config.yaml
n_layer: 12
d_model: 256
n_head: 8
n_kv_head: 4
head_dim: 32
d_mlp: 1024
vocab_size: 4096
activation: "swiglu"
norm: "rmsnorm"
norm_place: "pre"
norm_eps: 1e-06
positions: "rope"
rope_base: 79500.0
rope_fraction: 1.0
qk_norm: true
attn_scale: 0.177
bias: "none"
tie_embeddings: false
parallel_block: false
init: "normal"
init_std_qkv: 0.0297
init_std_o: 0.0369
init_std_up: 0.0426
init_std_down: 0.0426
optimizer: "soap_variant"
lr: 0.00827
weight_decay: 0.0
lr_head: 0.00363
warmup_steps: 88
schedule: "wsd"
decay_fraction: 1.0
decay_shape: "linear"
final_lr_fraction: 0.0
batch_tokens: 32768
seq_len: 1024
doc_mask: true
train_tokens: 210300000
steps: 6418
dataset: "wikipedia_en"
Each number is 128 + 24 x the weight over its row's rms, rounded and kept within 0 to 255. Layers, rows and columns count from 0. Numbers have three digits each. The size before them is the row's rms in percent of the matrix's.

# layer 4 MLP down (transposed), 1024x256, rms 0.0426, rows 260-296, columns 128-255
099:120117099123084135111141172110135137082119138094126121167162154126140135112171134135165128129165145149090133125094134118145123103160125104134104121168146084120115125114181051136120114111136126098134093149107152102143122137127135072124151143134099129157147070139163131115143130131146080109138109161111086149107153134118104122132080139163128107109096113146128147093113195106098095105142
096:166092120147119143115126141147130145039151205122107144131143134131114120106167145175164148099093125117144140110090106140139135111141128159137114165173123148161165149135150121146156162147133099105127166088137128168157149122124132157177131092115074131158165145114113104169086142135134133175142095166071109120107121079100132131111145141141116130104135142156119130148152102106133141145116
097:114126114111121129132175173128116110177095092109173141127101107155099119126130113126121125092120125117153171117134193129121103138113127139116109149113085112160173169183126114148142106150109122163121101116150113146160127116142100097140090109168134132124126129152125086135132159135142121149157196135117165138119109161128143120149124101144126165115153142143131141133161125162135140122138
091:094115121147132148147103146162123138096087179105148143140082144135162166136141152138149112157147105096143088132099142147135157154094171131159147097152151137130121148134158133112109101101129165126136115139124159138116128121147141134131131101149127160139114099124133140132152136134182143105156117085118130117114098167130128116150105117120108160071121091127098125122090145113152163132125
099:149104121153124131105146148087149121110132168109126137178132141129180109153175134136141092116119081155129111112099154060124164130137137127115111141141112134189109099088094120136158126102173087130100142149111102129102123128146168133137131100121130126117120065099141167069103123122092145138121113109109152087090136129159114104130132133127133101116167096095141096089121096167119121108134
100:142129131163095124147138143116094083118146143113155149069108098132127143101116152123149143145122148124087080162102158145121137152141127138102150148134146100097130135134110095172125093148135166082166116142150137119091126145093127144157127109164080143190148165099141186094118133106133113130129125145101161138098137137163104106129119127132123154132141138131114191143177115148117126160135
100:139129138146121155122128087120134148115128144175207150063089110155142111150133157098146139152133101120103113089156111127111145077120144089135072136130109118108140102111095129117096160149150122110113112103126122118089135157103153131136093108130141164112124152168084159112131161105113139107134141154076131099068146066138096115154161121184107114110144136126123134137146122149135097097121
090:155171108092115148133114129157137131111122094104108115126100152117124096141135127118117106096128142109158134125180128120109091177122102138136114120118126102143079085105148110084144140091124136125129103107152113119115134120138136174152135136119159103145130145127155094111128138134086150142098105135092090153130179151107099121129138137121153172126154127111168147116166169135136129143133
092:160140158116084142108159103153122103148142140168176131130142107191109094099108162150143132103129119122133149133110110129153151145140086142136103173118149200172137109122079171115104145173131138140154137112115126154097121128152151090134117083118156131102064109117136135149139137135083103188164077125141117079134112113141104144148190133110146136137117096160107100139138105151157163140171
114:129108120138128109111148158149127135117117157105120082161084122108122114137129156120121102114133169120118113120123141149175113101150137135138141124113142128135105099121159167128168097142178112153113113140128133136149153151120163147120156136081156135139116134123118125085114142094139140107139132133120132112137095157070115137093087148158137169162119110130112082102131150115103082136161
101:111097140099085149156171144108155121096070133106122155102134114130112126121123101125093144174131121146153095087123122142135155144152127083133146124120118106130115163075101163138104145110122106140120127126147150096141112138125075137079084163118138143125158089119093131153108114143097124182126126141139160096134097141106121113093138117103147154141158118143060114130109130110084148128134
098:136125105107109142127080081121153106109125122120112111120123119150123146161130099117087117136099119116110152128125113131133103160155104098170139137109151108118122119125191133109096114128111083150131211148136112101097104182059132122141150136129142103155101139154116138121086119084130118143098133114069121102152124110155108143138101089108123139091121142146127161142116126139089127121123
093:152086141159120130159121151115112100114118184079136140134145096148189134156145133138101153105140100140117115128128087107136099118156160191120110108158131123073103114085139116099111114094127127126125159109140112182123159091123127130130070098121103099161122149140103138096084150143119108148138097118106125104127137078138125167123150124168099134113100140099124115138108117139178131084118
094:132121110115139085167140099126093157130101178099090115129132137080120173136122135138108139106175117121171145119122138131158085103143104115156109104164120125167129137121124149097154174116105104142161097113110138117148138115107109144088160157105151152101161165108168103144107122166102142082158080130149164130149163108108119129123099129099152093130151115126163123129105112098139118091142
090:112122108118100113118133103129149138116159076125091132109152105148197122131103105096168161165106128130123133184118102088110127120138144156130121113142158187108116085121133129116093121163081106141130150169137127169136084109106188113133113154084095110104112128139153116168107135160145146158107121109133122121091163109140122144097123140139127159125158107099122125130111131094091142109130
103:108094103123107152128157099113140151113140139137101092105113167174146117107132158144112130132129146111102122103151112128134063114151107110127121102121124114113149153085131130146117149122141111107116166124098104106125091165113182133117149112086112142101119125151127140093166119105112117112117153107156125107094103094093166170129143127133177106105143104117172161100094120122145148097130
095:143131114164154141112117156142144118140108164120152157158140123127090148115140129136116082142135118098075136147110106164180131129120076112146133115095196126127119098110138112128144130123117083144133150134151160160165133149088143142111094127087111152161144122153075111128129128137139122087113112119122168123128112152137162111130139112147167074153101166106121093141094121141140140139153
097:169147129129173120109143113107153090142116145167116106111123133123130116165136128084155152132166155123140080139134121108115162092132149134082116156140141137090112113151109112146138168126107184150137126134141152182144128134156146139114101115124109164096119134066112136150187120112113131120106127107103132150104133146156138172136138182091156165114202104114142170123142106135124123095158
101:063190132092109121109105134088115148158099131139134089162134136139132094145120129137117150132096134126081114112072139091107119173134125158145135111107115135137171119113096184118106109106113101144139168140123144106144143146128126122151131126144135125117128136138136124156112139133116063156158109112132143132100125175128137091121152145164097135106113110083160120161129181142164149131121
098:101110172151150093108119092143115106159103098094118164133169134126107136098144146146173106106169157124162131078129161163112140152133135109142114131113146112144128129142129115167088164152134121118150124119176135124131092101095148111119125180098121157115192121084121135110083131138133159135111157158133174123136135146136165108137096137105100114079152128115078133112130114126143159120091
098:117091142155175127117157179102089135130140147113124119139071102137081115141147137123148118115092157143156133133100121129154123149107119116155172123139135133151132084127116100078090150098136116117076091112128123117122107145140115110143091103127144129146164089148136166168104164128146118162109109128143136094123124136197099106147154146132115154127162145097097152124116107134176136155108
114:111125110112169108160136111130140123156126149154120114141133101146133157097122172143181154129098109099133090067200131139097088093141167114112150121157120150081123151125135125109085125153158108106123174101124126148139126096135106191116120106121157137157137109108080110097158163090124140120136111112113112123120098127113133140121114130125119144098107133118130170111127132136092151096127
107:122130107148129154171091115092153095120132141137165119098141101120154126098161177123102154125101151083155149106142099086095114136143115187096082121133110120135140131137107098130124092114151104117134154148114092137114136193136129150142182152114129103137112130159105160115152105136115133117139151110157139138179133180123130076125125135129116164120144170117134120070118124089106100108107
087:132160159153116153119074146183136153134110129104147145093126131102124121127118124141152121136125103129110170114130133138119088130118135127129155088112111174150157139106134145114134104116117095114156126135112078104117156092141097111111119176113078140147116119137153113166086122151154142154158115100155126106159149131118118120143103168157139096109124108154163116172131112141160151119131
098:117104186125154181129095131102146108118127126065135130170141083173122144143137111108100126129136115098138140092149150131108144134132155142112111126132118143136145112124167090104153089177128111115112095081136134137076142115158141140084101120124161141202120099100129116126133126117177142139121111134138126127079138147130129150113126130162137131150150132092134113145191105140121064119094
103:185146177085153138130140113093112157157168137155106114133143094123105098168186134136111128130111157143112157129110164133117118112162127156112128135122172124120142142103108137144131112127127104127113156117118150140163141129148118138160106167066161115131133128117145140151102094136124126116088108116132132149128118121097128114127131091048122133107161102118133108138157164116120108087114
103:109124146131096117116142122096153126088153115109114142139108131138156106174122166108147119156182102111111127121139085079126136186196113125154146136147169099113164093094104128102093161100100168158127139124112117115071161146145078134105160100132119138078134120143116106158112108121148133101147139148113154141170160108145090121136145167174137091128145144139150122135126155121125106123113
104:129124154117122169145109149080106168173143120110172113099118107144171107127126107141099165133104110130119139115132089135085121149122125120100105166148110095112152137158182133127125184158089140150112090143088087158149178100122133106104125149124150097076133102123105177112129135137176074092108141132089139180143129094158124172201098129128126169124122136154128126142163149141094129129106
095:146104130140106103152133119162076160131130122152121093078134125154125164126090175134163155120083087115152120091093137172145104116146112096131178143153135113127125082131130123133153153146112135096163192103138133121122133184113133164161145137116136158136173143168124102078111108118125139087129126110121147146128169121095127146091138147094122122139145118132113156107159094121136074101094
109:118147114110120110118169153164113143162104106144128109121133125119103103120150165120112162127109147163157140204144086152139099161100063120165079135130081147115111138160131114089115123130092137150178142142118127131142131134095122135114119147151139155137153150110107138123089093090111170098133155102128080087133113116095132113122145126119133121116114100148097095144130128146148139118101
109:120123125137139101174100107145122155114120147112090120124140098126105115110152131098159081135177137150157128097104165151120196126143152159092156130139145120126174182131167125126116138134135125136155130090134145111087140156125139190109136164088127122129103122138154126102116103122141092129085135171093119138145134145136098123130108192135121100180133144145186187083131119127131118136138
099:128159066114154109136130097100141090133124168125136096113092114156132124164172120131149174123120123142125086150148127081108154146119124157144161157148114160110113195125127108136120088076124123131136120207133117134113167137122133099100115134131140162062126130145180132153108096121131139122137125086124121152146157129133113186077120174109128161127101120138110134102152104159148120088150
105:136134149120140153103145132161112125137136111126155106133157100115164143074079097125145117146091135143134147170119103147118125119133111111119123098138160130164153143130137103137144132152151117150106128160098120156145107091128166148175131149136118140123152100158178118134105110114102103147101146142133069146155156105137119108147183092158119102118104104110113102110094112136108167152121
092:143161118121136154138107101107108163078093104141124121149089149123121128088155131152104110132167140117070077121136102126130115131117106133109132146158138156109142122116145138170096131107174115108171118169114137132135142151166118141120104160144131063146122101120155142128163130137138131155131104144121139115169111130074093130150124114125137115132133123128116154143115126058178104188117
088:126116131175088140100135133147105170149139121105131131110123172144141127152184125083177125161151124119168116125094158134081106114190128143093131126100109165089107143128155134113105118112108148089124145116110117095144167113136098126139154123081102127167089153099151085147116133170069084089136143140109119090105161113151138115117148148143171140128141135123147144149122118208132090147091
098:102100152123115151100120090108150128160116113159149141160149128118123125128129171090135114126091141142144089104116114128126139115136146109130139132094133121102082103143141115143128119134136134140084149091122111162092144139141122125116128102142141156128139101143174126084149137115165085104159144128092147125102106126111108117107138124119154154166135096107159115160104125122117147140126
105:134132111126166128162171143114111143127103137138130093146139157102116144110131148074118117120128158115097096125141130123128171167119103111149135108100045135149065096095181140121102151162066104167150143134153152164081135130108115181116138168138187093121126121138186122096145088117106114115114105114128167124132122103120140155155103121139125147109112125163183140115153191136161139139111
# layer 4 MLP gate, 1024x256, rms 0.0428, rows 261-296, columns 128-255
104:172088108152126142117138159082130138081140165140169123120121135144111129137158134155114113123066131133123148161096114111119142117126121143151128183123140130143128146142172114111171150140098081157154146101114145169137174137141145138195111106124088117123181115119125120164077147140150125144157095138073189163097134106119131136089110129135092112104109149165127124128137143110161109131140
101:136161130152130130121138116150127143095139158124069095131125115128147137131102138105120164091186116130108105134093099114129128116136130115138098137134113127102168101094149130122155147127136154104144145148102140092128168157133132137136156162108096139101129149105150145122118129106105159097088137145107117101133139110176104165120121120091153105155105115134093148150089110104164093131117
091:159156146119128155086115116102151152126129135195124094121150086172100070155097102116138139134078160120146164161122101099109136126118087097085133142131094092135119106119093110147125182136138114139131148113127105133107137112095113131150089171108115133122114130125115135164084101116095127135115125156097137117125109099115137162123131148122154135146126153154113120115180101167114110140137
101:112161116109127095118125131122135096153113161147140088108091139151087104116120131131160164133148148104109140132143114149143103110102152143123183144107122135119143102107135128147118087123095099129153104122124113147117148082114122094110106136118097130145169134140137064121099114146127127128094161130156100160158132120114156195118143105135106151157146170127138121156163117102118115170167
097:143097125162142140109123105140114109136107123103091132092113140120110108075119098146139129107098144171129153134094145110164160136145135140109157129178132121128117158138139121164149117078120160079137123151110158126113176120150084116121109152132128110150140114102084149142129159123124085146129082122097143165094118130185116132109146100102142120165191168147138112114137118115156116192174
088:145119128158128137120141134151147133101120107170133136103106059114120104160102122160114154077090109125170155135156078121137146129137150140138105112134101135193123139122143106117123110127157152127115128109098126127087109096113149146160125101140150169076129126118094136110122106142118168170121145150179127115083135119110119145088122175151131157099134148123134143122151142165155127148175
093:127098106150139113103114131118094151132120126153140095122093147170112137115110115104112106143120096141101127166096109132167157123151142120102088134154154146163167169151148137141110087135148146113136136170086076126121138117127154108116112139134162151139126118136116145124122140127128111106183111145123131136163101143124118092130139153130136105124149117190145124151133106109133072135131
098:092137126169116107099142153101159116110162136122077121149132155086117154119156091127135137082142110130132149106137128132101077149127149079128079152103164151135075120098137123160124089104095151087120102175126135133148157139111147146154143182125114133114147128102105141097154125136140130102109147131084092135152118114127157134150142141119124095142169120112179106155108139085106096097097
110:099100115140142153109148121126129125110105160117138145110135105138160160114107147098125154114152105079107090101120109107147095125124110143125110136152161150154139116152125087111103133167185125130144105151117158147092138165110168139088136135125149124151115115135120146131145122135178109119132140150143108150118080148091124105150123158115113117123138115136095067101143130080135147103128
101:155166153089112147122106172105142125131089142122147152101110138108103105161132153117157106123130128118147146125142103133176147091131145113140118143111128122104148136137111150154135134102115097108128139085162107136132101158106115118116088126099126139125155151119104148097146117066145120143138141175150098095118145131099158087087127111095135148178123122139115104096138142155098107183107
100:077103139125133126131105127099100129135136181145130107154090123142122102102095134116134154092127141126096114165143126130130143064128130179131167088160119121127167120147095127145171092155155143124119066132102126130137130088098101111136136140148142145113151116120166108087154136182111141154159103138140123179101183143131155173140136116136108126119102094127090116092133127113133124131095
096:158113150146120113143150157129136155119178111113146133134111103148132101131126146139134134106128134147097130135117101130118142112172105138113125090151127089101174103117119097150124120094135088138124117154122110144158176147109134149127076123130142167173139100115166100100097103135138119148123117121124094102125138070124130161162122126181117136135152094118122092140079121146126195140167
095:135103141184086125137164162092145138109149079138149088099153123120120144111166150125171115112135094108168097161139138107113136139139138110126168148121098139128132104161131154102113108078098132100116145113112115103105119166172147159117122139126122139108134134101115115104145140091131107135149095137152066115133104136122133064131136147141141122128105135140137113132119163162136164136118
100:108160130097140166117102151157109125147147079099112113090122121133154116139097115104134162149127147126146109162129127115159155144118151157145153166138131179125167128145093110134093111130117133120095129148120119172118103136097162090119116152109111108126110139167125078143133136176142134159136115124114103139173109142171159129131134156176124151109124108127106123136142132121134122123142
101:114131108112086113145141154163106152120091143123114112096141148128138136130112163148129165112121161117107110100087140145147044150202169106114094089073139111122163138145140101144150123070146128111124146118149123116141109133117142145137108101106090157129129093148123132119126116105148121149147157085127156148131101105114112139106100174143166134134124121111134118160134128123133146100158
091:165146135129138126123131130117083183151118113121137125147128132117125138116081151095143161129079142128132160155113131125109069142138177168145149117121148133117112130111155133120107130097094165111136126117091062137112104070139151109085124167135147123106116137132118141144145151097123105128176138141134135165127082149101137124155139102117120161110182110136166117109161120109128067124132
097:181148145157111123095148148154115140109128088095146121150091139097153149145143170124165131166106124159117082111160090168155132111114162150110143100145120134075133129149137149110157137120130132156083145131157154133114107107144150145149134120159080191108136109108117100143133116120160132129105139145120106118105129151123141101126149111125126169143155111110157133083150141109106091127110
100:150165147130136088137154122157126124164122137109137149096083117132114116152151123112153143120155126125165102159130092164127091126139160099161133132087112162138128117155124135096132140127087138131110144046131109153148075116080142158128100133131119165100135121133100109134184150101183140156117144108139115104140120108149115127087145113159128184146148167128117079090169127148158120112139
098:168188094127109180138129143118127130102114113103144127126120109156122143146094113137118179134102123159135111129132112101115128116109124138111136160138093167163146149139129092119143119108111141094134134122140119119120097127121143120144165114133129103165132164148137135175144169138121068108150119149155130116116147145106122150120125116096141132182108118172128145151119171124125108140104
101:148144079143112160103114177136173124156131125116156148143140123060133131129125141089117128141154119167114130103107097148129136142136123154139125084137137138113127186163088138166099140141090160078139141122104095158110152128118142124096143187166104107158104118153139107125142125149171139137117076159138112130157131128142156147079107119110138119138121151139135064093112124104100114108082
115:157114129124178114107087120163092157103151142101115155115136107110167111109124167138146123136129087131084122148116118144122125169142148102154112103132080097150153156136130126077186122121120136119104136106105158145168146104138147117130119084166150109153167118081112108167119156153121151102113137147112143110113144092110127159130114124122110151094153134119127120075142149195118131134135
102:139170147120163108133080132123130148131139129157120125118147086125104110086153131127119148114123116124123106146136085084085141159145134121114139158147104145153131120171131073095159113153148177124148122130139134128126123110149136114159123154162166111142135139106135094120136140111089126102143125145150183171141126121112110096138161161095149138141118150103093152126091092084144129151107
080:117116115092137110108141118097146081123133108152103113142112165148107158115145130131120135117102101153129117098102143106140147082132087128144133154185150064115139118134119103149129120154142103148154132167118125132092112126184154109096148131144134081110084151137125095144119129143149170123117118153104136170141152135137175103148144097097123146151136146165121129130094133113105107112054
100:101110207142159166149119152135090094126120107102152121171181088168140177146133128117119105121098143099153175141176155142094105157179169125114153104139134162124126130085147118106158136176112082109148116086117125128085130110181135109088122139119173143185139109082140104129143083110159149160134129100121130129093147144137144145113115131157130137131154114103143132123154132117106099122105
089:137144150159117057126117122143116096117138106147129096116084121102134141092111110107145137105172123112138114187152124155107133163098162133115133136084095124124084097138120103099103114124129135146139101155167103156075167100122097126097100077156129129106098151111145141129144147117125220113162124131079141107125101119116138143115113146160118122152097120135146189099142120106152108118132
105:108130100104140130108171118132151097149108153123127147101123160122134093140128087113173140105132120107104154134086141119104142108136119093139119114103151103150145158066138149125143136156106130174121144138089129095138164142095108111138122163155120110130108178105098123142147138124122119111151120102128098093176167139130156131119148137115076093134109122109164163129103093138175105117114
112:115114103120113134154142111139135140100155120112143107105118147194132121105129128154085179125111116148128130124151092102095145143112121099101096120148151107089193142109162132121103129147100125115119096140098118191141147118133117133067123148109150069084142086114104171093123102123147105065123148124107123155136120127132134127171072156093114170136138174135167159125149133119093105130123
097:138137129134147127105135143115179103115118136149123150180137143123178079134158107124105116117135150114116110122140142094111151127100161157162091111115122144139151165167124148130116099105172131135136113141143132113159134080151121097116138100171129107138074114108142149176111127150122104137131116117136118103131096099155103125179165119170137135126113125118142134126126156162095195109165
103:128163093130114128129085149125151109098106110120109163137112152136127104174122123105130168095091180177095110133085072144117124156131092135162086107113123144149174143136119101146115135170167118178108117091139137110166121125086150117106164119139130119107134144116104108159105138130185161143112121118101157109140144105122153158096118151120124153142107110131122132113120142145119098129162
115:094133100111130115105141147141150138123104119139088168100119108103085098101102145118101096120154182104136062165117136133121163119111130160105160132160107123124134159108148147147100114118119123113112122112125121140152135179118136137126109146087112124096100080112151129121126081152148092130097141119132076123153173105150120128101087145111146123154140115129107112130133143087118140115108
089:109170108131135123138094116157109127129118113126158134133112133105121152160106196095178114076125139122133142134104095156127152148132157168104113108141135118091172138128140081110121124117159161123078088123111109141151109164126155122108106173147094131128120128126138088145151087148162106138122105126136099106091111079139149173088091171114114149139127176134108120134149138130124113125163
096:117182164131134168126123114128097167087149133105179130157157135132146109087134137116148114151120127112140156157157136115117155100117151115131163074128181121141176147114132120077113094103144129132109100147142130138127110079130122143146131149102113104091166115090133107158128130151142067158103126112150127133139135149121149127132126100150124113134115126153119085122154159163148138138153
097:141148103125110127146122122121118164135106110160089122150155098090127104059165104116102134128149142134091117134126088128071140147123109175137160134126114150103139143097143143138176151128159109156158092111110122140150158160162136116124103148163114102138120133106119155127169116131139105123122109135147122130173094127141099133162122144124140139128120126069132199147097085096165129173128
085:134099108197106141103127125154118125167161124098125143093145153138132123140133144088158112163169150132130109196102093139107104116157088137116157143123087141099135140132151127137140100141127153133121137112089118096133210128138121123112163093090124157168063118117106100098105145194102095102133161120125138109131142144137108112155147138130107119114122102120106156179121107137125072112101
094:115172127099114182114113130119119186117110139111101125091155113089151099092125134097163094132111144150123093146122120141131094135167065141121107115138146124066112150156143106103133096138129143165144097117145160165121123109121132077117143075140146149127104156136107125124153131096176133100110121123147144120126147089103102114105084136130154102134135121121104148140088142145094154080111
102:061111094124163113120128164193144093113157107138160120138116136149088165095122123124114142093133157128128126122134103154131118126133141110134121119149146173165121144136106090093101162152120119158181159095153132104110131115113103102097133159148116131138111172116165126132119132127085110120122114178157150127179154096120127106100137092159116119111140149149151123106137101105145139098125
# layer 4 MLP up, 1024x256, rms 0.0424, rows 261-296, columns 128-255
094:104171146118119116159127129139138097158137098146125120144111131130163121112098141087163125130182165163149093133149133138123127129122125116103119104116113105109112103130078153156117117140147153109081106125145089113115118137090130101072107117135168163127089102136129120091174097101113120110089149118165092114160108140132115124144170119127163129115156133114117152135096139140079189088113
095:120096101141110118110128119140073121105105125144129138114154161142145103117135113146135156174174131136067091135084120091099121133135136120132126082162137153136126126122156117121114090132135121117150133122137107132091159161100121117101136121108190115160151074145137146131097129163103093112149151137133119147102145126123129161155136146176119124157118092093131113097125153133118145130104
089:131143132156109131078129114164090104149081086165113108123182096133136095115098120158161148133092141119115183130118148116125092090135135115115126093126135156126169126119138116177106164162124132130115158105181118114093161110152128146127110107117122125114126150129112142129106097112107086125083104154099146149131138111128072161145147122105174116152157106135121137162138112147082136199128
098:142134126120121099099147110134143091120109130174139146149126109157123160146132120138135084152104108108131182166131132073113172144160164099123149112167132133161093148093130081066135145095170116119153162129139111139128152157175128148139067116163146118157113164108115189108113146142140147138140119092065141114104169168136147103111143156163180124098114114120147097101108132125131111118130
095:132156103132175099150165117104134118102112134132132128102142131120118080156130133132119125132128106144108116113094133064132113153077150163106144148152137124119160114119133097079132147147106125128116128184121114095143155157107122129153150090113132152119116149120089120132168125138081141118142125138140137100127156113107148133191117159106102085147136103110119092118124144139096128132146
099:128103106145147133101130100136188165106107094161148163121102142155132113130108136113085108086088128170172134092146088148111146156146144092140116153157077144135149121122125111150146133155133113163132141134151134121118136118106135148130056100168072165103141117160128162123139130124086151090179097154116131139092136077128112144101135126145107146145124107158134130137172118135132106137135
085:125117115153090122136128178123152133141134127124133164144127168141125168130107129108142104116075105128096101111133133140177131145138164106154115135132152137166127140149127122172152114155088136098186132128120105150117126146121081137095119101109158103106176130147146139128108130138158106090162141124140086155134158122101143171108124111107062083129138164128109138136116123091158102151111
101:101124127155151077105111127142164137061136119111070117138145135076164155123145080117146108066139166113115148139154128084082115152129166098164117108102108118106127109112159144165116078119142129127095139125157118100112136127123143135117135150132087134097198139111122141097111141103135127146078168154134096154148150101148178136179143131134123105094132111139163114146091148124138106099099
115:108109137128138141083143132109146118137116173130134140123088135150127149146119144109127152119134117122104106165080134137150101141136136092117113133102106152175116126134157131117141110133185094136098102143099148095167145124144139120177109161092170143094157124164149119121113142119162115114140155135113131133107099140113075113110130126152165170116148108134141095110146118148128129160162
100:115136137101121145114138162150150125128113131122140156123120126138093141172138120090107122150146114069125139152144137125158173114143145110119109151085124140116160141160091136108120132112117070118115140056144142131117140166104108124134092132108146115142163113095071133094174128128151098142110151155160106111115142099111100102113134130097148135152157128118109084086153110120110102135145
096:096117125150111136167136095123113123146107121120135109148043110113107101121126136158130137169154168109110131147131111142098127116094117143134132111177110105129163127152179140095089075122156159097123138127095117138103162121148107150117141186143104132126162138116147130123139122136101144159111092147136129115106118109100144160161142121102111120129114156114088109118110145091165136143126
102:102166113123115116097128162127156138157083093162165124121135156139095112128112153130117141155122143110115110130145114136106141148117138088098114159117172102174130122107142170149128152145134145126158090122106135122108066160143136154124120130134125159158168111126124122111181146135122133125103113136163133114108116155149168135120089197106152140167142102128109117137137119100118091137108
098:122123152121155145092150136161139135122158115156132160133105123155131065133179132182141155137112109153180096157149118161134151079162129161150164115136099093136156126145116139141116139142169125115103186139126128144101147141128124116135147109105136114147124113127120143094134123125154124174087154153098104153110153141119141159147159089110082155132105094121113163123123121107112109104134
102:118097132134133097151129121152137145133069177139136105137083169096064119136173128160100106106141124130106109092128148154134117142102126131158107176103118079143142128131128132107153138069167106084108141106115150129105138131159096128115141099144154126156155123090089152095166101114081114128160114120130118149130148168127125134112120092111165146127093144146094154108138114128207129118150
097:112136129103141163105143088123153102151124121119119132116123138110154112115147149083134125129134128128110099117159127100097160135089099136119136136131148097154116126101131141140111140188116156139139105166111135150118112113120108154131129126156124130110104135106152109141128090103113132109153122187132078106145140143188117126134152105143162134120188175144137153102127103121154174100102
094:151110133129138147162113103131108141092094097118112105118121093139150131135093127120146147139115123142158112112145123154107140126143164163105155096133096107129128128139124176100150134140145159127150129079099090148117094100176156154098132163172096124138101127078144178122129151102095172157156110110120091119128115140062114150119125130087123166139138088110166117096156158098151128138097
101:137150166120164170156126134094134110154103158157121109110137148120131096100170087115122145090150132101132104123096117073129139155157113145129135144151134182170105132142084131146105141124122180149155106140133123128118129144127111095133104110096134112133119113112114163129176105119088097109163106125127137153118109134150088169139173138098164118112115139112137117150151110128136157089168
096:109136172083131098145096155085157105117150121095157146139139149165185134109114104084139140138096150121155087176134136095147131138145125133147148147121138169145122155171120089131147143111102155138104142121133103177128127137102138120123080110148149154129138134176122098107196147074131127171119115192118136131107084167129102117119173157195132166118101121140137122108115160145106148116150
102:120096097123113096110119093176149168115103148118151124107138141135157120093147105150109099099115116105129139131134101087144114157090111139126134128115074092124140088149177133083147147108149125142142116167115145154150145129097099119173164098146153094139098093154126112131157183119087162113141089083118073122124121115179092149146132139123143137129139105113143116135135133160119102107118
105:115076148120146152142103173157103148141129118139111136115110135123113143176137131139095091130131129134132139135106159101162127131120154159150158136103137128102103085174139126111084144108090098092079139130120159116106163065135148146186085131129136109123113114097138202157110167131151133125135145117095116158120123137161106127138145135077139128122127163104123138109138135137186069119099
126:096126144142097134144169127134157067139133157131100122136128194159107100136119096126115113141145149151162146081145119115157127101164093165118129148123135138103113070126127099148112154151132115064165106147160143113115159116115113111111109122094090128142111161155160137120170148137128122116157151143148137142132130136134090111151139117133145141144115123144126108109134106073139134125129
108:102120083124108155144091128087146121111145109127137155112076186112135113151137129094138126137105185110147136129107128133122115092110118136091105105191122120144094107094111095125098108134139127156106159161138138114074115183102113109106125158135102128138126119133114160106125138137145135090134159139168156114152110148111186107101124102133161121097147148176188085098116149056165143133168
091:108082102154151108083154148098123109114147128166108116138140112156147152174132112127131115108119136153113114117159123143153165127108132141153112123160123121121083123156123120142094161150137136129141102190155148120143120156162145121142139123127143112124125132149108096058181146097084136106080126142120089164103114130148119151150169129118144162151136129106132089118149134120111087148120
088:147148054141115118106141140141154122140112166145115122098111163147082096130153117126083141133152101141109137139086106135155153106092087157170099166145095112133152137128072139151101133087151156176144133167109155139142128120110129145164120131153118145100143134142136177128103128148098122118120135129115120085160149136137128109157150111129133127116090166146140101090102111095164132128145
107:141147114120118161135129121073126182180136122085127130126168107128120119159138163095126139159092145150132167134093168160097113133120141108092124101104119115123156140082114141141146128127111131091132151097139153126158110130139174108132119174095152115123142106103097120146127097110147123131118130114147109120133096115099103117149151108082162134103170074123144137110143134121112130106127
105:122098099155097116117117132123133108099100144130118130126108150131119124128119103111090142136110130128101151130116143114166144122090110126125147122107134142154175116119125135136107065130162104117100164141073131146123147128103119104148161120149115147114149158143106101129162126142156137078145118135116095114143135132165153160119137129149096141142126117073155167132072112107129126113160
098:119136177111152158115130125125067138155084135113155135095165064109142149134107136124120122141146156111122104158100141131184086154150129151137127164095109132147043092132109160105190152132131160143142125132143122111143136101141143118189092116143108154151113135114131108159129164127147123146130161121153139120104121122157097171121168111182119118123098112141096117098099130142114144125125
082:128130167170143075136143125136123152131128110181135121091153157157140110135128170134154155095126133143122132108087137113124137102101135146140109124159134104165170112121096089119127078086194168140150192143147134091140138137131143152141162097149186114135119152180130125141091101133132124104098119119138142127091151104101158142156159153146119146156109128159117158171148130165110153099147
118:150162153065126117156137128114141151156121116145154118107107118129115093110148132105096175121074147156170143188091068116152111146101077115149080144111050131130144140148134105094122126149144124160148138107145148123161090143089128160124121123110110130121179127112113149157099133061156144101125130103123132121161071090086108128123143140109140098152132106148086118144102139156151154145098
113:146129143138127141159112138157159124178143132145141114131095119159133154142109137122155147136062117117118126134134160136151149128137110146100129135146122124133164173087127131130128104113096107123110154086133124103113099090133172172112144082122136129150142103152117141102135108130116124112081120138135162147126103108157144126127163157137104132151159087120159146153176130112131092102140
109:135153082117171117128113096135149113145121137138101095101120134142137143125152100130138180109159151117137107146140160082116137149118106131146161154123101108139085179127137147156135085117086130141124140172165128142093154108124077139150097097111110157064120161160134134148106133140141149150138115089130129148128124121146101151109157139105124146130092098130117133109141102156135134104137
103:113136102082131140086118125192098121135151114157117127150120111163115099094143072141117159155096115200122150115106143119101107153121080135143131136169142124136143172151158132165148129139119106154131148152087108168097118132157132162137187161133132124120142144172161129112108113133133125147128122107103131147143147103110122120146172123135131140151102130095145106101124103103160183136078
091:123091136140136107154145152134155115145129108140090134116135140138129139183131144101161147137090136118140081113136163138163093111111102110140113110148120106169111116122143094079130145143088172132093165133211107145127093108114138136132130123120113172166126139113132114111114139127109134129110148156123116131106162151147140128112116153162088142152102090120114114088162172119079127070141
091:160136143080183104150111114072114116110090148162143135156128103127138149112082098107112159101104114145095144096112099109134117131099147134148111129119194164121114125152093100121108150149147132150104124119149115164149081127139140141126120129172117124077177087145170154156132152080137181161127101120135118118128140164144163155118112163159115126123143114154104113085127131087125171102103
098:124129140099099122156123124109136131145147139147152172112137117100143119147192156111112106131096101147125100161107114131087142121167109124122148147116148099145082150123116103115154130150147149146088139139145180124136126106137148115108123086118139134088161133120110128092097156124160161160111152089169148103219120126114142140095148159097113089152122112152146117116116099137065148131130
110:103133131122115124133149111087184159152128122127141115127113119104122125131121120098120139090119135072127074116128108129140134111101128120110124131160145171146121112122151125102085136101080095150120158104124139152083077132118140172118124122163158119127104130167145149151117102152124067146138070101125151115149139133087125121149110136127152070120064125139140127115144157157152117109135